config.toml
head_dim = 32
positions = "rope"
bias = "all"
learning_rate = 0.00166
beta1 = 0.95
decay_shape = "pow"
doc_mask = true
train_tokens = 788200000
max_steps = 6014
Each number is 50 + 12 x the weight over the matrix's rms, rounded and kept within 0 to 99. Layers, rows and columns count from 0.

# layer 9 MLP up, 896x224, rms 0.0618, rows 755-769, columns 112-223
39 50 57 58 60 43 51 55 28 46 66 58 49 21 57 65 56 62 40 54 60 67 29 51 66 45 39 30 38 53 46 69 60 53 39 54 65 45 70 51 62 67 70 49 48 40 23 53 40 14 63 52 59 54 61 37 60 28 65 51 42 52 44 56 73 40 60 47 41 32 54 63 52 45 34 65 67 61 40 77 67 68 60 83 43 61 29 64 65 63 52 41 44 63 49 27 37 39 34 50 36 31 62 53 46 40 76 32 52 46 55 32
43 23 61 62 54 55 47 59 57 66 58 31 48 43 44 38 54 46 46 20 45 59 59 45 47 64 59 41 55 52 62 46 29 50 45 46 65 29 50 55 81 51 52 37 52 47 45 65 52 40 33 45 51 34 52 43 54 56 33 54 60 57 64 38 50 42 34 55 47 28 54 64 49 57 49 44 81 35 25 56 50 49 70 53 44 67 36 32 36 47 18 49 74 48 69 42 55 39 49 39 28 51 48 26 52 55 48 58 50 65 39 49
60 43 49 58 46 44 59 53 57 34 55 53 62 47 56 66 33 44 48 43 49 46 54 63 39 58 55 51 46 45 53 71 28 60 32 68 67 48 44 47 56 54 66 62 29 50 67 58 56 43 57 52 52 57 41 59 44 49 69 53 40 38 52 55 51 46 31 46 37 38 34 79 33 38 59 50 39 52 51 48 46 49 58 54 42 68 51 34 51 54 55 70 34 57 56 12 47 33 50 54 46 23 68 41 53 55 55 42 37 46 60 61
37 69 48 60 35 54 69 38 69 64 51 46 41 47 39 55 61 57 63 57 44 39 46 35 59 47 45 59 36 59 48 58 57 55 44 61 63 38 47 51 61 62 49 40 56 51 67 45 63 56 28 40 74 40 49 48 48 46 53 41 46 52 41 53 42 37 25 35 49 29 50 38 69 69 41 37 49 45 41 39 66 37 71 68 76 53 56 38 33 69 39 50 45 56 49 47 45 45 43 47 71 49 35 51 48 63 31 49 25 66 48 42
46 57 43 50 52 54 35 44 57 56 55 24 45 53 67 38 57 40 67 47 44 59 29 65 73 53 55 49 34 49 37 66 57 66 55 54 70 53 62 53 53 61 70 25 39 46 75 48 57 42 51 58 47 43 69 39 57 65 42 46 42 35 45 25 17 53 49 34 59 54 45 51 40 49 72 78 50 69 49 56 29 33 85 26 65 50 36 56 49 56 51 71 69 23 57 33 48 25 44 30 67 36 35 56 35 58 33 45 56 34 42 81
66 72 43 56 35 61 67 35 43 31 39 61 60 63 59 49 47 58 47 65 45 62 57 59 39 54 47 53 27 76 61 54 66 52 74 72 56 51 31 46 57 42 45 45 42 52 42 36 36 37 50 20 51 67 56 46 45 50 54 47 41 80 60 64 46 50 41 34 46 43 43 50 73 34 65 54 46 75 59 66 61 54 52 59 42 45 47 39 56 27 75 41 52 60 40 48 57 43 41 46 42 44 81 53 38 62 64 58 50 45 47 66
64 52 36 50 74 46 48 49 55 36 39 38 51 50 44 41 59 37 61 40 66 54 55 52 38 68 44 66 54 40 50 74 55 41 50 44 49 53 60 53 53 65 51 59 58 43 52 52 57 51 67 60 63 39 39 56 55 34 35 74 50 41 41 66 38 59 37 64 44 64 71 45 43 51 57 36 58 46 45 50 42 49 68 52 43 39 51 57 53 41 44 37 36 58 60 49 50 64 46 38 49 44 43 52 44 47 53 53 39 47 51 48
15 77 61 40 57 58 66 47 23 40 37 42 45 45 63 55 58 56 38 44 69 62 66 51 75 60 49 44 53 55 42 63 53 36 65 46 29 56 57 47 34 62 54 37 70 49 46 51 70 75 43 44 59 47 36 52 59 64 48 57 36 54 57 43 52 51 40 40 50 45 42 43 72 57 53 71 65 46 65 53 50 47 60 54 52 59 36 51 73 71 47 49 57 48 70 49 61 40 49 39 52 39 57 63 08 57 22 41 41 44 56 47
54 42 56 56 60 54 67 59 43 52 43 51 45 62 44 61 50 59 55 42 44 54 43 44 46 36 53 42 59 54 47 50 51 60 48 65 49 33 51 43 49 42 54 43 65 47 55 52 50 58 53 47 77 45 45 51 52 47 63 32 60 50 68 56 38 55 54 61 39 48 60 46 40 49 41 53 51 54 50 66 51 26 55 59 46 53 51 41 54 64 61 53 46 60 53 32 56 43 41 55 43 50 53 45 46 55 63 61 38 52 51 60
48 53 65 40 37 37 55 29 87 61 52 50 51 49 49 60 49 54 60 66 46 44 67 46 56 37 43 54 42 50 36 40 67 71 39 56 51 65 72 56 61 46 58 37 58 32 55 57 53 65 31 38 29 57 61 53 62 66 56 69 63 24 36 53 39 46 61 46 46 59 49 37 45 40 52 50 70 25 53 54 30 63 36 61 41 62 53 51 53 42 51 48 66 66 47 38 31 69 32 43 47 60 33 50 30 69 47 51 42 58 59 44
44 45 38 46 47 43 52 28 55 37 62 53 50 70 82 58 53 32 48 57 55 54 48 56 36 57 40 27 52 55 49 54 47 67 87 36 30 57 66 60 36 44 50 57 60 44 58 29 40 48 37 40 21 38 44 56 53 59 64 56 43 39 65 58 33 31 53 28 33 59 53 54 61 60 57 44 20 48 65 42 39 45 55 38 47 77 52 57 50 51 54 45 57 49 57 21 49 39 55 54 50 52 50 25 41 62 40 32 47 81 32 57
45 76 70 51 54 28 39 44 37 40 50 36 53 55 52 52 79 63 38 43 97 46 56 64 59 44 48 42 54 40 61 59 43 42 51 60 47 69 57 57 49 41 45 31 81 41 56 79 48 61 55 29 58 64 40 69 50 32 70 43 30 30 72 47 53 51 41 69 47 51 43 55 49 43 44 39 54 46 41 43 58 50 81 55 50 42 52 36 64 55 58 43 40 62 34 58 53 66 45 44 45 51 75 58 45 44 40 36 50 32 52 53
42 35 30 62 81 13 74 62 20 48 60 57 55 53 67 53 53 58 44 72 46 64 45 85 37 62 59 41 45 50 35 54 23 31 42 67 77 61 44 61 38 44 51 44 57 25 28 44 33 54 59 59 53 70 56 51 60 57 72 58 31 51 39 45 56 80 36 32 44 43 32 23 24 48 65 36 51 63 46 71 47 56 47 52 66 34 26 49 54 41 74 39 47 57 38 57 67 60 42 61 37 32 66 33 51 51 58 52 48 55 29 69
51 62 47 68 56 41 71 56 22 42 56 57 46 49 31 57 58 52 38 39 77 48 67 48 45 46 24 50 33 56 62 76 44 39 46 59 53 51 56 41 40 35 69 65 48 26 57 54 27 43 70 56 36 64 44 61 64 47 65 60 55 41 62 34 32 35 51 56 29 41 56 55 57 51 56 39 42 69 43 42 29 40 46 70 53 63 66 52 64 44 48 68 46 52 38 54 51 39 52 59 56 44 59 46 44 51 69 34 41 74 26 65
44 40 60 56 55 33 47 56 67 31 67 47 72 41 45 69 56 72 52 40 43 36 30 45 53 57 47 39 49 53 36 70 43 47 25 36 59 66 56 46 68 56 61 44 34 46 51 42 44 54 54 65 17 51 56 52 56 49 54 69 44 57 52 41 36 46 43 60 50 47 51 36 39 49 45 69 49 40 47 47 57 57 44 53 31 47 51 39 64 55 70 60 74 53 72 59 44 42 36 48 42 46 80 43 40 62 54 55 46 43 68 48
# layer 9 MLP down (transposed), 896x224, rms 0.0603, rows 755-768, columns 112-223
64 56 42 35 38 80 37 63 33 49 19 76 57 60 68 63 57 46 69 48 60 45 62 65 50 61 64 53 50 52 49 56 74 46 53 56 35 48 21 44 54 41 59 63 52 44 31 47 35 43 38 71 49 56 70 57 51 58 53 24 85 37 27 27 51 57 46 78 48 66 80 53 52 31 63 51 57 33 47 70 30 44 34 41 61 56 36 52 41 63 62 50 13 39 69 51 55 64 52 61 22 77 50 40 55 21 63 54 39 53 55 50
65 65 31 57 55 56 42 64 39 39 77 54 81 66 45 59 35 41 56 50 59 37 13 69 33 51 60 46 54 54 45 61 47 37 54 70 43 66 44 83 22 50 57 47 57 61 39 36 67 46 38 48 41 51 49 28 50 64 43 66 48 48 53 48 56 42 22 51 46 73 56 58 19 41 34 31 61 33 63 47 63 71 43 52 64 34 71 55 41 57 61 35 50 36 44 47 42 53 61 58 62 33 51 55 56 31 42 40 39 51 36 38
37 38 70 42 56 61 72 53 50 51 12 53 62 39 43 48 66 51 54 64 33 40 44 50 77 58 48 47 42 52 32 52 39 74 59 36 28 52 59 52 40 38 38 54 30 52 57 51 35 68 59 38 36 42 53 35 39 59 48 51 27 57 49 48 42 43 48 49 81 49 49 63 36 57 45 49 47 58 25 42 47 56 58 67 58 45 43 53 49 59 64 36 49 55 53 48 76 60 50 45 38 67 17 34 44 39 56 36 69 54 58 46
35 46 60 47 33 52 46 60 56 36 42 51 56 28 60 40 47 44 49 57 48 39 53 51 71 32 49 57 38 53 58 50 56 59 50 48 37 55 72 51 47 29 56 41 61 67 47 42 69 47 50 46 27 42 25 53 59 59 44 29 44 42 39 58 43 52 46 59 61 54 51 50 35 16 49 51 30 46 64 49 59 55 35 54 62 44 46 69 53 48 49 56 64 74 56 41 44 59 66 52 45 49 57 38 25 51 61 45 61 36 46 44
63 48 41 51 55 24 56 62 48 55 35 40 50 57 45 26 51 49 60 13 51 54 32 41 51 61 53 53 49 55 49 50 61 70 61 55 21 29 22 51 88 55 51 75 45 48 50 31 51 33 35 45 64 53 39 36 89 55 69 62 69 50 68 59 79 37 51 53 78 42 49 46 77 46 39 59 46 47 74 53 68 41 51 42 55 36 38 43 82 49 56 58 43 46 47 35 31 34 26 40 44 40 60 68 71 60 47 60 54 41 70 38
38 63 50 33 63 53 56 44 64 55 65 57 54 45 36 43 30 65 48 39 65 44 63 47 40 50 39 55 51 50 19 44 42 45 60 68 48 52 34 54 45 41 62 62 68 55 57 47 61 46 38 35 45 47 68 45 28 60 52 49 68 49 36 53 72 41 57 51 75 42 64 43 49 75 42 17 60 14 35 50 46 49 69 48 50 49 56 55 54 36 20 48 28 56 46 49 44 46 58 41 49 41 70 53 58 44 51 49 48 58 73 62
39 53 66 49 43 65 61 44 57 64 49 39 54 55 42 40 42 56 38 63 54 49 43 61 40 42 60 33 35 42 55 42 60 53 34 49 33 54 30 48 56 34 45 43 35 60 52 48 55 50 45 35 50 54 56 56 75 66 66 42 54 57 57 34 63 54 48 29 64 37 30 49 72 55 49 63 58 48 50 44 48 38 47 56 57 37 55 53 47 57 41 52 50 50 51 56 35 33 55 55 39 63 51 27 62 63 35 37 36 44 42 61
68 49 47 68 65 54 46 52 38 40 48 56 55 62 50 60 60 37 36 61 41 55 56 43 21 49 62 47 42 73 71 62 56 48 43 76 43 27 40 63 55 56 26 43 52 61 40 44 46 35 52 43 52 64 65 57 67 35 40 47 58 45 49 51 68 53 64 62 62 55 53 59 70 45 22 42 74 44 69 62 68 46 53 61 49 59 37 49 34 44 31 44 66 39 61 55 31 42 48 41 57 45 34 38 68 51 49 52 67 62 44 43
56 57 44 57 38 70 48 52 54 43 59 58 57 38 67 47 58 43 42 50 55 44 42 54 53 45 40 62 38 60 58 53 44 44 55 45 58 58 46 57 42 36 45 38 24 61 41 49 50 37 51 55 42 42 58 37 47 56 54 58 46 52 48 55 45 49 38 51 54 56 46 49 62 60 46 47 41 50 54 31 53 73 33 49 36 61 54 48 50 61 46 52 59 42 56 56 47 56 55 60 54 65 50 39 55 52 61 38 56 55 59 26
47 84 39 44 42 56 64 36 61 33 38 40 50 55 65 33 44 32 39 58 49 41 40 59 57 50 65 49 41 28 41 58 24 47 56 36 47 36 20 77 62 50 33 68 51 48 56 55 50 42 43 48 34 50 54 33 73 56 45 45 46 74 61 42 68 45 55 57 67 43 44 35 54 53 51 62 48 73 40 22 61 32 53 60 45 62 44 30 70 54 43 45 51 46 74 59 72 69 64 77 61 35 60 59 63 28 52 57 39 57 47 57
80 62 44 86 50 42 60 40 59 59 38 40 23 40 51 74 67 58 55 57 34 45 67 42 76 77 25 60 33 32 51 65 32 56 49 50 37 48 61 36 64 63 57 48 47 43 71 71 50 51 57 58 53 60 28 49 61 27 38 67 40 52 63 34 35 62 54 51 54 57 38 29 62 31 55 45 53 38 42 58 72 40 48 49 38 35 43 36 33 51 61 57 52 67 40 24 52 48 53 64 89 51 47 66 60 35 47 58 55 47 46 55
51 60 47 52 49 57 51 54 60 69 47 51 45 64 51 47 39 36 46 30 51 67 20 71 46 37 37 56 49 44 65 35 31 46 56 43 37 61 47 44 40 35 62 63 30 58 49 49 51 48 32 50 50 61 65 53 07 45 54 67 57 60 37 50 44 38 66 41 58 51 43 43 31 51 70 57 47 44 39 57 67 52 37 63 55 20 52 44 65 40 41 64 66 67 61 42 50 48 53 70 43 27 66 70 51 69 41 42 53 52 35 53
55 55 53 67 42 38 38 62 45 62 58 65 46 43 46 66 57 50 41 37 48 42 76 54 23 46 24 68 48 39 57 57 62 51 61 62 42 42 70 36 41 39 53 58 52 45 47 44 64 56 38 65 44 55 31 45 41 55 51 36 73 63 61 31 52 55 29 45 26 41 69 52 74 49 52 46 48 31 57 24 52 15 81 60 15 43 50 35 45 51 50 37 64 62 49 40 47 74 58 26 67 58 59 65 39 55 51 67 51 45 53 53
58 60 39 37 54 51 66 58 46 57 60 41 41 46 59 55 46 55 52 51 42 25 51 56 45 39 55 46 51 50 39 22 45 51 46 45 28 49 48 55 35 61 48 37 47 56 47 77 57 43 45 54 58 54 37 48 41 41 62 54 52 69 39 73 46 55 49 54 55 37 35 71 39 49 25 72 46 41 60 69 48 42 42 46 53 56 34 58 32 61 59 48 60 46 59 24 50 55 50 48 34 61 39 40 67 47 63 29 54 60 58 46